python train.py --n_head=4 --d_mlp=256 --activation="swiglu" --init_std_qkv=0.0235 --init_std_up=0.0235 --batch_tokens=8192
Each number is 128 + 24 x the weight over its row's rms, rounded and kept within 0 to 255. Layers, rows and columns count from 0. Numbers have three digits each. The size before them is the row's rms in percent of the matrix's.

# gate: layer 2 MLP gate, 256x96, rms 0.448, rows 79-124, columns 0-95
# up: layer 2 MLP up, 256x96, rms 0.491, rows 79-124, columns 0-95
# down: layer 2 MLP down (transposed), 256x96, rms 0.172, rows 79-124, columns 0-95
gate79 109:084114129120151153111171129142117144143150161104118131135169092144168147121134128148140158116107112106106163157124097106122096141165106141089119118095140154159155130131142143173124144122132128071142112120132106155178107108115134172087147121121148161154118120108159117106070105138091115100
up79 097:129116155111126150122103140134136147079089153097111154157097171145109163163153144087130143150103106126161130093135090105127129156093137119170113130104118146147140132129161142111114086114115121154108105149129116124134096082146119059133138143105117097109150156158143080116154137126147171123
down79 112:120153083154158083134125110081142100183150102122128170094144117163163099099132153144123094126161151136116088116118157137140138087138158169115136134129153085077105172106139136135111125143101122121119135134126107106103137139122133193124112134161093125093111130126132120145124128141146102098
gate80 107:113085091148143102080128114169111127093129131122070099098157116124130114116155134085132125104130141133164098150124139119168132110116145132173114140120137092165150153139109140136136106125132107141120160106168156111155142092109096107142112119088129145132102161164125082109111128084155174140
up80 091:122149146079106159078125134135142150118137172131130095131163138132131153121151145169127166101177157111169098167112129128100094111133109166132123131128134080151099120107117128120085136117138116121167174146132111136113142145139114125114138136127166108114137134151070102093079088122148106120
down80 094:144107117181130122171157086126104087111126094129167139063142090156144097147075108078091120163107121107135124136161154107133142140117118120149153114147132170144144110138135140138154148137098127108118119124110149123113134117117146095139146121135084143133127169142131110089135142113091160174
gate81 101:108142133145160125124118164145119131149103128145093138135120124118092136060121089149145105107144161114115148142115102147154157130150124105131106106109144162136168045136104158144142124129137143106111129172133160094139095107137118155118136112135081111183144085119167116111096147109129120136
up81 105:136107113143182128130159142119083148149102152124139179121154088118127134108112124123162109143123139122146144112110127116149117154141152132160113134108146128149147119157130135126115109147110148146095137081109059094192122065142177103155127151110131122143132087100122123124139143180155138124
down81 105:075131145127115123114122107123141134132131122121100111098127114131141130111148135144124142119143162133070140154104103161146135152164080102107157112136093162114154100110124131144145143145120144114154140136149151115096099160116061145144176098135082121179110083153166113098124109084116112111
gate82 120:071149107121081138119144101126125133174120156149124161124147113129114131132137106149092098140112176164151162117129152126161105086138144120092164114120143089106097149156154134155142080093126099104159129162091122121147140109138111069100089109159115123124103113142142149109137141145127129111
up82 112:101133116161134114117161109111117135134108119094113083141128120142120114123105121089110087163166143124115106134125145120170123139167136090156127142106117066160104137128159157116191157158142081098158091129145104119113101120164127140104093095117135141162127109131113133119146163165089135131
down82 110:069132137076147146120121095145112099146111146165122140140184137138161130167164086178112145116056139132104143137139126135109120131111131100113096118192147123104114166129123118102175118110124108135146129142153122149147168164125091098113121153142117114121118131139129150144133103138149124110
gate83 105:132126121133092088108143119147127120093090119170148107103119118128141090124140155151119114159169111100111149141128138139124113117125183127158164150166175169137123120148134155083096105080070101116083125106135147142121123133131144170160136154114125116097117117116139085139144119101105148092
up83 103:203132128151137150084112117147110103113114104138127128110116084150152118111141135137110160156142103183157118132106107119131153108139125133120124105141164157123158108134118104184162156121161149162164163173157090167146154114118135117128124135135094164101120119110076148144110123139144125140
down83 101:117172137113141099122113151136146130183146125114100147142178179088130167147129150100128114140084147125084121113116159119151119093105158133130151110143094093103092150089114128093123149120106148118149126102117128151107113115096120163101134146161139103136116146164167164124130147108160096098
gate84 115:106151106202099167118158080136127136153137133111117123114096111094056078166112112156088143140107142126163144110134155136123113162135120114099116125108153106154110140104135116115119115134115105099138148160134137116119165153136116141126096096117108084141129113099153146129156128152097148164
up84 099:152144142107110105105113147099144114156153129140113105169118147130153122094098122156134162131102059143079147128099113118115119158146164160129135085122132135154151115163134157154129152127122115164082103146123100123139090132153108118133141122125154097165136142145137186087113154174111156122
down84 088:119116108139130108160148108058147118115102114137107121156167076125148131134115130124103085163159116125113066139088145100136111124134127144107150162130112156137149111132110112148099134150096163134073138116143116107142096114127122146123157110183121117144098181119106107087116135110151149148
gate85 090:124144114120133149140119126138110130124111179132140160138144121118147087100114121075121138098164105079167132153092148136151115157112083157102141157132129110116143140146151128117105106124168109136125132124144133169193092143154116178130116128181112172093118156096120102116141114104104102107
up85 097:124147073129120164102101127094126105106160165108147143142100117112153132104115122166131180142108110101094122124114077179144101118135106140118091122179175146125123112098128116157099142124125101138147124089115141122142117093136107130117107100161126126143163156104101126147082100148106166127
down85 123:127130173141122147150116121137128111149138123122155143136134168171124134130148132081147143116131141143159119146149131145130121104159125174135140135088123099154138168165161109135164096162173131086118135139133122112146131235162135128145125157132133156117111114127077140114169138117105124132
gate86 103:117120140106091108122181141126121112100118120122119176132117125181134114118142106125116150112099083125144180112125148159151075150081139149144119110097115149126090141152107114109103116118105133116133098077116158100147140120186124130137134145105157100154132145131146178148073144132115150137
up86 103:136079096158103108146138119090110131138135144102125134098123092119117165115145159130107106104102155148132133097100132128155085157103164136139121128093152166119089129134097125128138102175132126118179070140169170152144120124203140132129139139131139117125153141106114142159096118123103127139
down86 110:131120184102110110148152131114103142119094126149122152137119125157137103140137098106160133176093104141141127137146141166114114121109123133151099157134087104158106157138134097111105160118111152127088147121129081062149127130132080119154132128175118139149136121152087178182107123146131118112
gate87 090:135124092126138147140121110161116149115140074108115132145121111101123125160140123112091177109083124144130130135128170136144129124112148099117105087108144171097180101161120170150146099083150106106107161165113162105169112128139099164108112123132137137082145136136143114147124122157165117091
up87 105:104074109103184112121065131122120126151080115087090137111077111139101106124142124139102142150135123106146092133117124136125120094133091167181092124084129163148103152153156120094126115117127128119149140158128128122143098145106145128116118140153119107126103155114099101162111119143156149163
down87 094:138136157138144133131148133113146121143163138184138129176155174141131133179091150121139130114160169151103121119110128138141125106120142102148171118173110135080129112092098143098147142105133116147139141064096110078127122118137093159129150114099138125113114126091130164119092087118120111100
gate88 113:062116101140150142154111177147145137142143126128124113124136112142098150136122139095103111134160075097108148103115128121118134120123125153133114132153187108110159140118135129144164069111141117137119171106133143138128148143109144169144126101119135140126120057100123153091094144122152185098
up88 113:129150132165104154140135157122125149078121102115147171153130143103145120140119069140104159131100168131138113116114123168082130152124127100087144148162126143082117134153096092168108142129144140175111115104101167149132095137090124089126133145154170131137161119142169112125134101137128144154
down88 108:148135131108145131128133090115133112133082127114175113150095108143176108119110152117113096141137107094129147112114144122149114123124161131101148087101106120137125145097184160080118131149160111120134095172133065117148088099161135157123109135120127139089136127145096117159143133121095079163
gate89 101:117138101158116132095138113121092150114168144171127155115113140099141098148136171097161116119120104116160115181143134096144167182165146133134127137142108109126110118105121169070100176144102118160127091155167094146086140137129128105159130129130127116126157108144118148113150144095115106113
up89 086:158122156100147134105143139125131148146145137136125112112097122144161113153107178141151106095121152087094205113128113141110136096114077126101132118140119148130115101147162150156148111116135108141143104103106111128117180095104155122178117129093163128118115172131099114116126137191140104129
down89 081:103182093138120133122111112141158086107120109113171148126153091161108151116137133109094118150155095168118119109120123148153117113118134176116161124120158115130161124140114116098131117132135110104102170150134182117170087146174120092074173117130133125142120107132171133125155134104103139147
gate90 105:133171120144113130110135132100136092154128095096134140153115108130153113153202139143128143106105115131129145134134138167180141121152118142138098170071135089131148110177102109120131118150143091173119143120130123145159127131143143116121092083121117147162105129075134136112089154099096142115
up90 088:138118126166124185148128161108130107129125109195109148136152145087173093114146153119116106140151142157122133177134134102168095134111097125120096143133110149145153141096098120116125131135093113158171113106121131141146098139096092139106121109140147161150085133126117135131114114190088149113
down90 075:130099106121105141110113129129125143134107173100146062134069100112152127118139126133110177112133127107102135127157094136107152102149162109115173113108123135151121127149123133171167132185154099136170089116108119144144153079154118092155116115082093140113129124124135163124127121091132133143
gate91 080:146184107153106118097084122126128145099123096175078141111114189106117164156140124144093098137088110158131147117142118160117138135093122120123134131107117115074130143103130178125102149119144100148093143132109186117160136126144142105106159105110139154096134150128141112127098150129128106146
up91 098:186173117152079137106094136111115116120149108148085127119139172066087132156141150148132098140085127175123139132148137152132130137113094100123120119116141126074121138092112168115103162116163114112071127121142171141147128127160120111138141104115108172119156145143139138135131126123121127143
down91 128:080131082095154147115161126140112130109137154104127124133060075166160129113105150117080173088186116089130112131107137116150144124158145161136119120141132136173124097135134124141146093113113098126153117132133089122152124122110147167106086133152144107129089127141130136134104160142139137122
gate92 100:112112081138163125130150085093174138127158108135113136185111137113082103153148124124109149115156128117117134132159131110134131174067131121173120131133115159116138143116148166113159122115169119128121097143148179107190118134105096146136139135119158142140121151161162110120096093135123151137
up92 110:123208131107134132137103151119121177141107076138123147140132102087097132134135155138134146122113134159125148133100141177107133127153181140108135103136097148132177111127165164167141130125137139118159168146097128083098110119137123134126140119136153144150092115109128095123114106179170139130
down92 098:127095107106137111104166120138105097101136110141106113102124112145151131119104110164145133131129122106109119111132104090171109072111104120134128144157121101109103129112104165157107150118110103098107129114126114193137125173117127124173105084077123138082187169109135135144118138114120146163
gate93 069:103207095120122094148127117127160099142158134141109148110147150113103161112149123134100122112137149125128125119106112131174114190127087126109126096170098119166163131110127126120107118108161108134126097127140124109110106092081124104107096116125109136127099110102104132106095127165123066119
up93 121:131141125097134098103092110149078162124114178130144144106129070139196125152121159154130103145097138163127129143163129128188164117102133078145103165112139137133080155121113142135140159154137120113147111134124145142124138145123172135131138114098118172118123145136104144131103157100099119130
down93 120:121146148163100155166155145150168103141151119090144096140129145150053154105136105119139128136185116103110127098120144104098078109132145146117156124148136107151153116175153114128135119113148139111091139145149143100106109138155102119136097117172125101119129104112175137108112089152159133117
gate94 111:130147101179128148129114122131117134125169126116110120108132168113117081130143164109106078171094112163127131160136107107120098119126136112130100078162069126089152161093124145109112117109088134116130152110153171164136142102109171182140125098131146130133158135123120112114125127137121110170
up94 095:133111093124119105160142114075106117149151169099090111163140090117097136096133123111120112136182129106154124107131129114101135104134150153103141193101112126159144090179087133092096122112162131130135119095132118136107143090158108151103114165128141079116128132125126128149136106135168133110
down94 103:083130078147128147138147145147119144105111128106125152111091112125159075143130145173109132106121115120129156140125139163127165148148135159115106119103164112168149080110124107089143094136094066111157158152130096119165146126079099149097141151130119131165104106139141124117108158116117149119
gate95 077:077075104147147148090116113136141117136134166114131149112121061158146145147131135157121152127111111135105126117144147153141163110145105086168131140123160101114141151173120096095096108155152126144129137122103157096163120088109133165084099135112137142118102123125150138122141137144100114189
up95 094:128115121149132127088141127162086148131160102130086150113117131100145111145109106157117147117117104107111154145119125091119126117175107153143129157118125098115135143141127103103132110105161163132120108111160164114134107119129163128144148149109069143100162085168120147194139154164095151181
down95 100:134166130121137106151144142087148092118110100114056140128126185108111107161113175119170114122144130119136114132114124149149110133093162143100144113109134177140101095101118114157119143130087131092117138153152115130129143162153112126118143112149142129103112149155146120088141113119168129056
gate96 100:139108107192104118090096129136137171134178155144112146153071156126152098082153153146104119132132152089134138151122162126128154134125159128138134121110172114104151084103129114132178146155097076124149130117134152135134136132096116141129094101131109128104136121122130162136101155176137123110
up96 101:152157130128142149149127100119112132081171130149151144163160108121147118098112116100097126137145125135147129098136136092114098100140168097131130113129124146141185147100153102102160113106094095085112113141119134138121158121147167129141074142104082098121121134154113064154116134115100085137
down96 106:114100161139107093114119118140181163153168126114097131126091107128157122092181136132146125150124171092130132145129173129137115123114141142099137176147190112131156099146140104116141148138097120130166145113126131124131112134082132150122151135098131153091158090111116165077131140159121123101
gate97 104:087177097111137155149138167128113115140141161111119107131123115131131143112122115117147126060124092115143093142157155118121138124130098129128125107062166064181098124132106123123082147114136125096114153105112108102173107179131142142114119138102127143136100120129143099114104129137140156099
up97 106:095138113076101159138123173120087114098093107114176114118161129119104120098158121104118130165132091131134146144090111112135133118134151139135090116156108181125134165099109144139118082122170129122090103120132161140151109130148163163166114142120156154110122161113120135159148092112121091143
down97 111:161128148198104096152152156131146117138124097102094144121098082133149154112125103158113145109133146122100137133125189101150115123119124119129178127147117130101100057149134109136132148086109112109170131149160120127074098155138123137101144127117107120145156153115136138127088154126155129133
gate98 090:133147096150094143111152126122136160183117118103121079097114150200114129134159126139114148120147142148137144156158158091100085130128142082123133148100110120108114121138124102104084112167158111144131150115123193114138126116140120149146094122139081107132166106138138165145109128120130116093
up98 100:104140173141181134135075187085138147108168130116121152174120130115164149142121135119124121069127150139144127105149096154152126129140125146146129138132120137131151131107138114133128126169161133139099112141107168125114118155153112159147155125146122128066103086101109160121134179156135116157
down98 104:146110098107105106154147089130106110137118145163135140116130117117118137139080125109134125127165087119142128127068151115135115102105144125131132102133137145127117132103135159121139104107072108115141111109148083121129129095161145090134124146130131177185109213175136117105114087141113119148
gate99 099:151087091128155159098137125116117124124142163087107145114096124168116105158109099152151098141092106136139126109166100106184116157125135083141137127118117160078116092133106156145131134100113098085124157131150108111134154095129103156124173113149085132128098121144139146101112136111122086144
up99 102:112119125115135111100133119095131143142127108122151109142134097083135163144102131178116178158121139163148138103116116078139123114137149114145115121110117119096126131153096135175091166200155146089108153119137125098097127126147148148134094173144101101118102121146106159095151133100158095140
down99 104:127148119128140151129140125154129091144102160100128136126151091185124089110152100133158097139169113111120076131170134158148125153127134134122119134131138169171136100096128115143182113047091133148149110160131126108114141131161088105128162092135095124137120098115136106129130114149126130152
gate100 098:135165114105145118157134130122155103165109149097149113144109134114130123157087081114119141133143118151156121147177135111130083129156156126108142115112143095129091107130123132135151147157167078144118100167113165157102082166138086095125126139142142099130090136147151118092097151153139119177
up100 092:139105143114142134123140144127145152099119155128122152105183129139164079096143131166101169090111142148088127105147110122119120169117141103069114125132109082117122128139147134159131115132176113149140138088107093155115137126123068143171101127114117120160152150154075131122119097127155111118
down100 079:147104113116155113140142122169128148213131121108162112165122112135121157145133138091132077148167130119186135135128125144142150103093156104116096136097152144158120155134133153129107131106125144139121114167086127088141126103137183131138128159119093106118122130097138087122163102124147150150
gate101 082:132157100136141096161123130132105156126112106134066148088099134133154146103117136178110111150130093149165118150133110113103142121122088153126121120147071121134138091158125119136132150130140104126151168108137130148143100120130106144162122086141080066133119110146119090101114136145106162075
up101 099:117082130123130145116155170118132125137148165104164087144197091134133126139123119118120124109104152114096119085080130147165130135111191095134123123091145156129147157098138122111110126134135137160144102141127121139119117124125108115077108143096130183132100117097152165152115171101123124153
down101 116:128126148148114103180107088125132165146145125131124141102096104117137134125156129153152108170139125163165126169145088103086126113135074146156115135152098119137131139155091119163131137095123126105127158113159153103118132121155122113184136124137079098136155115155116098090120094171107101112
gate102 080:150090113120138131125175119143143111148083103092133134141103098093132115141119129154141095155127125140119109147163120152132134145154169157121094162121112085134107118117108163112121112157145101131107133104128139169136113133122156171102106139099152136078114185118125080099132074121078118101
up102 086:202109137126114099135098113081152102175144154118122128145166117130122099164105133122136137127128112109162154149124127086095135122141175123138120103116125134113141161154105106157103129123146119152126141173124171169142056112140116134086099130129127104136118109162123103114104123107139139170
down102 092:129070133152163110112120109125137120110137110120120124114128133140138136138155132117180138139171134100076107108156139143172122119125119137105124158140118104117139116090132112134155124091077169117120107138145110094137149157060089138154153104071119127114161162137094123129131092138102095096
gate103 098:127136085173105138127168122144103131153110109148168144130076085161134095133103137147111156160142112134138135102117155137134139119112107096106119089124136102120114114113174129122058166179123107094090135135144149139137097193147123121112124142123118116153163153134164143126112124095130125123
up103 098:138148157127128141114115186165110153122150137142163145090138119161092132133129120084084132114140137095100094160144118097109112139140093097107090191115123127168144131106104127183145128148128124126175126119134098103159134100116150131158143148143141060123126113102118136108130107102147120118
down103 091:161106135093102140120099087115163135136122163117154126170134143131162151141162110135149115116137106118103159125136097141153168136136120147145155102110126145084101114128187097092125134112100124168076176100140151113132124120137145101075149145152135143148160110144162152096160110111146138144
gate104 110:160136127133096122148155113134155125126140108146128148136077110156112163130082142109108113093126163150126112124155159129112122097117152150149116118099198164154118069126126133158149135166142148148126106128116164137146098148151146104097114116162120101159107149148128141102111156078140079147
up104 102:126116150098101089136131135138094109163117141158082106155149151129120161100118157171131143132129158107160090153104141130115164146133157097125126151082123128110115098150091156099117150134121126092106145130117175129133125151155105115126114110126155101191111137088121121144067110166110121108
down104 090:135087115120140124146119101126156126143095102118196098132111052137139100131133113117115130147112105146131127086137130132101114077128121128120091119144111132137156149139152091148151131139119108119089129155137118094135144122132136085095130132111108118098104151139079149118179115098156150195
gate105 102:150136088131180117131125110168105132108092130149065097141104116134127136132102156118133105106150070121139196083120108118139154130173149102128116130103132143130129139125112134145109143149136121080119122152175126138150138154127079140131101150109111081131125149154138148177109095134129129149
up105 112:100121085126132102092143121157160083136146120165113135144104098124074095124172133134118107147090162116109145117139126152100140146157122075128137154105117087141124136118086140098150116112114161154085096125143114096152101140114137145163081124107103103121103145134105142175118106146134111103
down105 101:130124155125132127147123132103109122104097129124084152131130218126155173111138131149158161134155079131110140127111129099153157083126133190142117112140158129151112141134139118154113126125182123117124139142172126162124171147155098142119131146148140130153171140113159169109147119139112093142
gate106 100:135131089130181085123142143118159170141136114084129147148112074127125139138162131127170178148112107143172133133094156098092163162135117105133160094133157137109127125130130134105107148153118136091171128121159152091106124109141161162147094122136118115128155128106111151099111131118099170106
up106 095:131182082136132113137120125137121104141082112105131102108158106127129110136153127132155100146128141148156136093158120145100156105132129129146124092154147192126129120100094134176128120089144115146141143133108133178076143179080117106122140143132155104158127126183140140148101135124113142085
down106 095:138114150146091158141168148102087143141139122157188135143143123106087136123110127074125129123120122080093164094128150080117125126089131153139147120166145135124137103137128127086102150190155148133128147172124124103145102091170162110111129108136118161148131139117113168107133126131140115104
gate107 116:122113124141115082120128125118123111124081143126146129164113138106104195112115134178170144108148113096097143127151163095149147132115145088114089148144126149144146154118074113109156106157135086127105132171069094085134119121132130147150107135130123142165145148111118125119086162127122141140
up107 099:121160121151128145114156155157125127113130160095122123126076102151114185139138157114153153154138140130120133157125172140109085153161107144171122126157118131172129131110102117090148154147146086129127138148091137077126067100148133120154150122136129126138144141131112128185112176144158146136
down107 098:115091118156106100107109086132116137085130152164103091121167159093138166133148145114169143128133140121101149169129100137127141084110133110105119171141113121113173128063107089128112084151105119131153155134168107117116192144108154159125112128114128109145150129112119123141108110148125119112
gate108 121:125183113150117105158140134129124082137163139129142122182097155157095114135066140119128142121120112151117140130123099155120137113107139112149102149137156118114148108122143135100109159074173139078112122176086113172147106110152124142110098116163128119134146167149132138177139108116123115154
up108 117:160103124145110141130139149141105140141159140185180119101152157126144143085126149132108114184126127114145115168081134129088126116113111093125155167111127070104130128150119143151135130202135092148151138165125113152141118110094097109131105129128148145144135125088157153151122109138126161131
down108 098:096116094151138131072135124129158101165083116097143144109113041152165118124144101129117107139129141131098106144199105108141113114145125134146139092117110160137101132140150118127186168143094101119152126093129135102140118116119138132123152120107123110135114153165122103106133113108107113154
gate109 102:112166119165090128098150141157063126125145093137134147146122145156110084154152153115098118121122168160128138141153151136146091132138108127150147121077115113114085113145150130160101143122190109150101163158118141097171128121083122119082100118141138127122124111145135128125160101124102153128
up109 119:125115128158116119079081101095131111084137135126120138127084130113122092141124132136120107107173133130119128148068129158093089139118132128107072142143128091127126187093128141131134135101136084113140099157174106140118162151088107111125116122115164149070121164120111121103121120112129124122
down109 105:121151109143130196124124137120157134190133127131112138146124075136110129149112149128093114150129124095114127142166125150151138120088138119143182151150093141128127096154149145116141137108087140158116154104134133152126070107162124138129145127125115173176132078160177100097109119133120129140
gate110 122:060133150152066181133114115146122105154145167087114135139135102128157103117103180157136112127089104104139152163144131073145112127120135136154168110130097129114115156103084144117130126128104120147116158108159092131145150127115144156122125110121115144104137136138178123137151118128162142094
up110 105:131106151130157120102141156111130159158158098106117120131140144129108131117095119171152095172117115128114120158156136147131171141124129177141106124076173135091109093164125105112123102085159117123108117078132138083129093148114103125114118114119082093115132112150135123113129160107146128066
down110 100:120147167135082121122158160130125129136144157139138130130125191101142165149144142104156184116110091097085174150106115129105150115119144136125152135166159133160110102129145131126099151140153131161158144153145101126122138133136121128110099114112144144149129135111145155120187088190149166140
gate111 085:128151082129121156081136149100130133112136088172103111112073106096128125133120093154162136102127123179091113120091103103132107133115118124106126109139162100167155109183132155097132145108145116139125151143129154166126144128138118120104134123122097110163131169149143143128111093157124063132
up111 111:119088117098139110143131191117102152134142137133123130122118156148126155144103110108167134140089157108130125130103172144128106136121102162175131112091088141119112092127112176141126112186123071136137132141172128102169126146100165129154167113142137147110130116139113095132166109159132141096
down111 095:133164122133137158141099110122152118126130136103106175115141083099132088098144172161077173133104114128106133100160107107115168118138148068109128123121121129161127155123154097120135137096135153136118129102103127125121147087146137110092129125124105103120127105164178162122084147086121144163
gate112 101:109134090099099118117066142148102119125140078140144119119135114155154083135162124135095136089163137152163132113124143107106127116110108159162080105087119095121130129123143149131137097115110077130090149145110145148138188123138156125135087125130142132103132112103078169124149145116129158127
up112 088:133154128159087133108136115099125130143110112083143138144158108133132101103133186075130116106132139105130119127119103103128144122144107081117114103139126094124113137134165112128123072114136156113153083131116094157134134091085124111122103100126114112204093131154150108166143094162113148119
down112 092:066136150112156177183118114094119116126125135144058138145120091120148123158139095158120130127139129120131151109121144148150138135127130116108136149137155140100139147126125140158161156129175158147118130104137094167126102131152136170131097120150133150135173135106181103115097145126091128180
gate113 117:105147101160097082091135170130110116152126129097094093153101133113171139119120126133119115146104140131148153086144136121129079100137132117124108125139078133120134168131101120103098161118102066155125143153086155136106137138136100140123118130113082127149083099083161123151143122141104095143
up113 091:079155142149115141137176180150112095131150110095125103136126129175145145138115126119133103139074166138143139113120147131109111075096142099122123138139133160153105108119097124135107119101099111150130094149191167137137096158127123145119129146165103167178108148143158148161106116137118130131
down113 099:133138103105087146096137119122135132148147125143167161121101127131131093136143105149148124120141130128128141096176127129132141118158095131110073148116145097125127199139117129121138134120123148104104159118088134127170152141152130093134106101101155135129194113107148122139155089061136119072
gate114 100:111165151120156126154089091090116095150092133095122086161102118160122157134143102136107149122109131099108163128139137093161126143115150160163130140155108133133118174121123120144141153113181153140116112110107117133154116143115084144111122153106109131133096097118174141105065147125130086157
up114 086:085142154163118082159100153106118106114088111140117130155106145114152105123120133185110119112121107142124151188152159119132095109091132132119159135163107148112112163088143126183143128155085135108122104100149142123124096136143126156132091138118128134159143110160104145144127136107122178086
down114 079:099162131122123153177100116125115152140164122102148143106103153110123133127117093092132150123111126129125166128127108139086156128113119107159077134140157104124122168144110112066112106109105117130124203146104184145155161147115156159154104127103143162111154106111141108127106120162143122119
gate115 104:103103157124134083115129177103130149109123101100101138158092108094162085101109133145110137119161135119157162102157121103159106152163145136121114102145089095138155140134152123120133105116153118104119131089086141107117129103157134147136111137163166162101153079113143125094115107078114101140
up115 106:134139154107118085145117115129140107152139138111106141101122130115111081107103050116072118108148113119146121142086165132161135143120158131150131170120102133133083118142106152105135127146163164129089137143140140097122110126169130110093127161170153141096087126138119172148098125124166124120
down115 103:156163152122138112129125130134130148105143103176124115168140190092090148134135154117169150106123119145123116104124097151115085121097122081150147121101133115127150155119139102184102123131161128148164100126125149174119150139128149116138109102106139114117151148155199131092124091153124106137
gate116 095:111100117117152160124137104123134107158142139148114143149093135130116091142132138115111172142105153100126126128203121117171095105179112133142145122122144128134097102121142152107123163135148138112129140134109150139154101133088127137101088185153106093067076134169146092134125099120125128112
up116 110:124130105102101082128130072114095103145087109137131117146121116098169130131169165132157122129110135083087123166121131131152169140121137172126091106141152136151149155079094133105134100166148154121184119125127091120120152154104117119153103134108112151128173106131149114105104132114105134108
down116 106:132107107132137164161152174132132109133115118098133140122114137157105155119085094132112151139113137200186165081142126093129119134108119110150150115120107120118144152165121103175138108105125145124103148099141128148087146131192145143113150111134152137127083134139110142149137132088165094133
gate117 106:116156099111165156144124109162091117090109117112119143083094103136134160103113136113091146160116108101136140112126081146154117125097131103169118102153109179137124135129128138131169114130138113094074141119151159169139084107123125113178108147112096160114116114154130118105094164115144130157
up117 087:104110158141138135137147139126138126146116141174136126150128128140085141125136114121122108117112097121124146166112127146151133108142164124175081149128115101162114153150154158093130098092128129129139064175122126105169166127122132115129088137134177115181118159121123089140140102091102186144
down117 080:141135128128117118118134145114114160103132067123133144156160138149095144162096143157132106096162132169142122177126162176114091127146123124136157161082127111108112119097072154146078131120110120153166130121099154133133119140131093150106136135146147173148108107127174096141135126110165152127
gate118 105:135168138173113139142136155100105179166095103110130124118101126119126094157095135139139113089149144138132165117138134101136122145144157118101110130119133139120147142139116140149181128142141022152126123099125131090119095123136127107126159159160150124115118092128132169100108127098109095137
up118 088:162140111075130151147150138159141068065107120129101094134173112112126140092133114133111115155171119145127110153099113135158145162155130110127120123162143128142093119130163168155112150158131139104122124162141155134111156193106132160148125132142132114088134092151114106145117123128131103091
down118 084:119135104178117124121140118120160147140121120145160102148065157129144139147104131132112160143119109163098138071158099075148119096104126157133117136097146093159137134112153104084098131115144090134075136114178130100099102112115148121103093124103120140152148162128142128125098107142162139132
gate119 103:134139113140141105109109119109119121114148135095164157104128124172104133142154153149071165108151138128107101091162119130146132157094105111159108130149099128074090148165142162153120134152158119145114120119096133100140113130130156112105166112126156115117140185128151125079128100131147189144
up119 107:154166139142124142112128132169133116129103145125124135107133158166154143134139139075130143162093135113115151107132093126164154112166133166137128111120169152138143122147129153175093155158133157071103131105136135125122117139109174149116143138133134076106146157153135159139139182112141095069
down119 091:158140111131132125131202162153093164092148089116051158113121115120163093138117102190151133125105141110127143124167122123113135130120096106099114118125138140099080130147120124140154119148109066144144131107125090127116104110108121122139128103146128156110165171119121141104123142125131121135
gate120 102:081146182136149170113167131136139119094065138090121106152132183097118146110123108171136174155125105095139184150142102146157142121111152143144146115116122106079112136135128132140124134114125141156119123078097155116145163163126123145105129128105132140117092100106110144130114123106133107149
up120 094:132117153148099122121116133147164140131115134107137113165145180135107094184111100145152096116107105100097116165131117177136151101134125099169131128123151148073102161170111107066138152136139111140124134089144146146153138132112156136085140118129148120102105102152160107118141108088154135137
down120 103:100116180095130156124098116113158161113108142156115139167133172136080115129158105145132170157166140108128144110152095142149105123118144160137153159117109116116159109128125140163100153132128178167105134108124137124126125120176095138093155155129109156130097071124105131158148092117106118139
gate121 112:073123096191134141100133119102119113110167118152139143168135164124155094125141147107114137143118129107152165152139147126148130147158145160107103134158107151130128130108106150114120116131131092105135138156149119153164123158112111117118122133117150131163146112122178078166165098113065080139
up121 089:100121125158156114067116145130142114154120145123160138129111143138137125127157095126110091149131090116134172155162120126136122065132163131156105118143112127141130098158085120125086116123106086148139139181136111158143133174141126158120097095102140122150126088148132112170163111105090099113
down121 105:107108136133105109156101092153110115083160151132107101146132153110104095150141147141183134148108125150129111102117148145158109173153099123128083096113093141162141122113130164148097122099119143118136118146137132106120103143168132098152102095138157151133138147080127095129160100197103128128
gate122 108:104125114124106130148170153132134101146103094102094097106115116102159156148142183150107141115161110121156140158145135154129091170117104148142122149130131142135100144130102180081129112127086086105116119106092101120102129140190119124117143134170136139081124127124130127121129147149093146079
up122 101:102102110146146138102166172141150093160130149139130143130105098107142124124120151125156125150097105126156099143111123120093112148163101158119160152094175108132117116180138103108121193116131124119104127133150165131099110133152137170131145164145134114079105082119111112145125167131173127098
down122 104:190106166133104150168123108079181119125130128155110126120110116134182125125136163078139080157155096112141114127149097154154147156143145152148135118118128155118118151110159160117146137150148137176112130139120079137134137118152150092142136130153087148150157162126117140089140115139128123154
gate123 087:093132112116098136118132149083148114096147143117099141141111147138153124123137115113124164165115087124153125135149130072137135143134133152138079097120110130077123164147088117096174132153129095120107122101150150169191085157163148144127113136143144121144143169130142093132126087124121146161
up123 092:149167152144131109121109118104116088125087103120135072109084158167105103113120093114162126141180114127124114102133127106113112150112155060129104142126122129102141119129101130094091164140103091085150141135111184127118149144140127111133166144140138089156130107126080099136113133126110133123
down123 081:133106124117112153175105178137123118136123146087108107155129125082133096115106146124127129110095122172113120149144117162120142122137108142093167128124111066162130128144131162112136102131120143145119072135134142106123107144131147131107107119089099116082185122128129169143170198128126139142
gate124 100:149122130119128154137190156131114125100178136123176153146088148082127127107120143134151093146140130149103142132113096110110170138139142154109162131131165098136095127124131106150111116108149070137159103161153124148148111125144129132142165139135115070141110145136148136185148131077152153117
up124 084:091137152133112127111153120127158100178158152123136122149115145113133123144139104125106092117111115165113105155085114117096150094157179177124130173130131098133139100102162099124120159112113064173118125139119113116128111110167124124117119142149126111123188135142113149136101094089113089115
down124 088:203100095108125105163100139154133138104122094112134125156154103083137126127103111127148137147107174152114170086149141160117105100097135079131096102128105117115133152146156160152130143146100156109115113097134114126099161178140154113156104100111122148149127129139099141118138133168117159129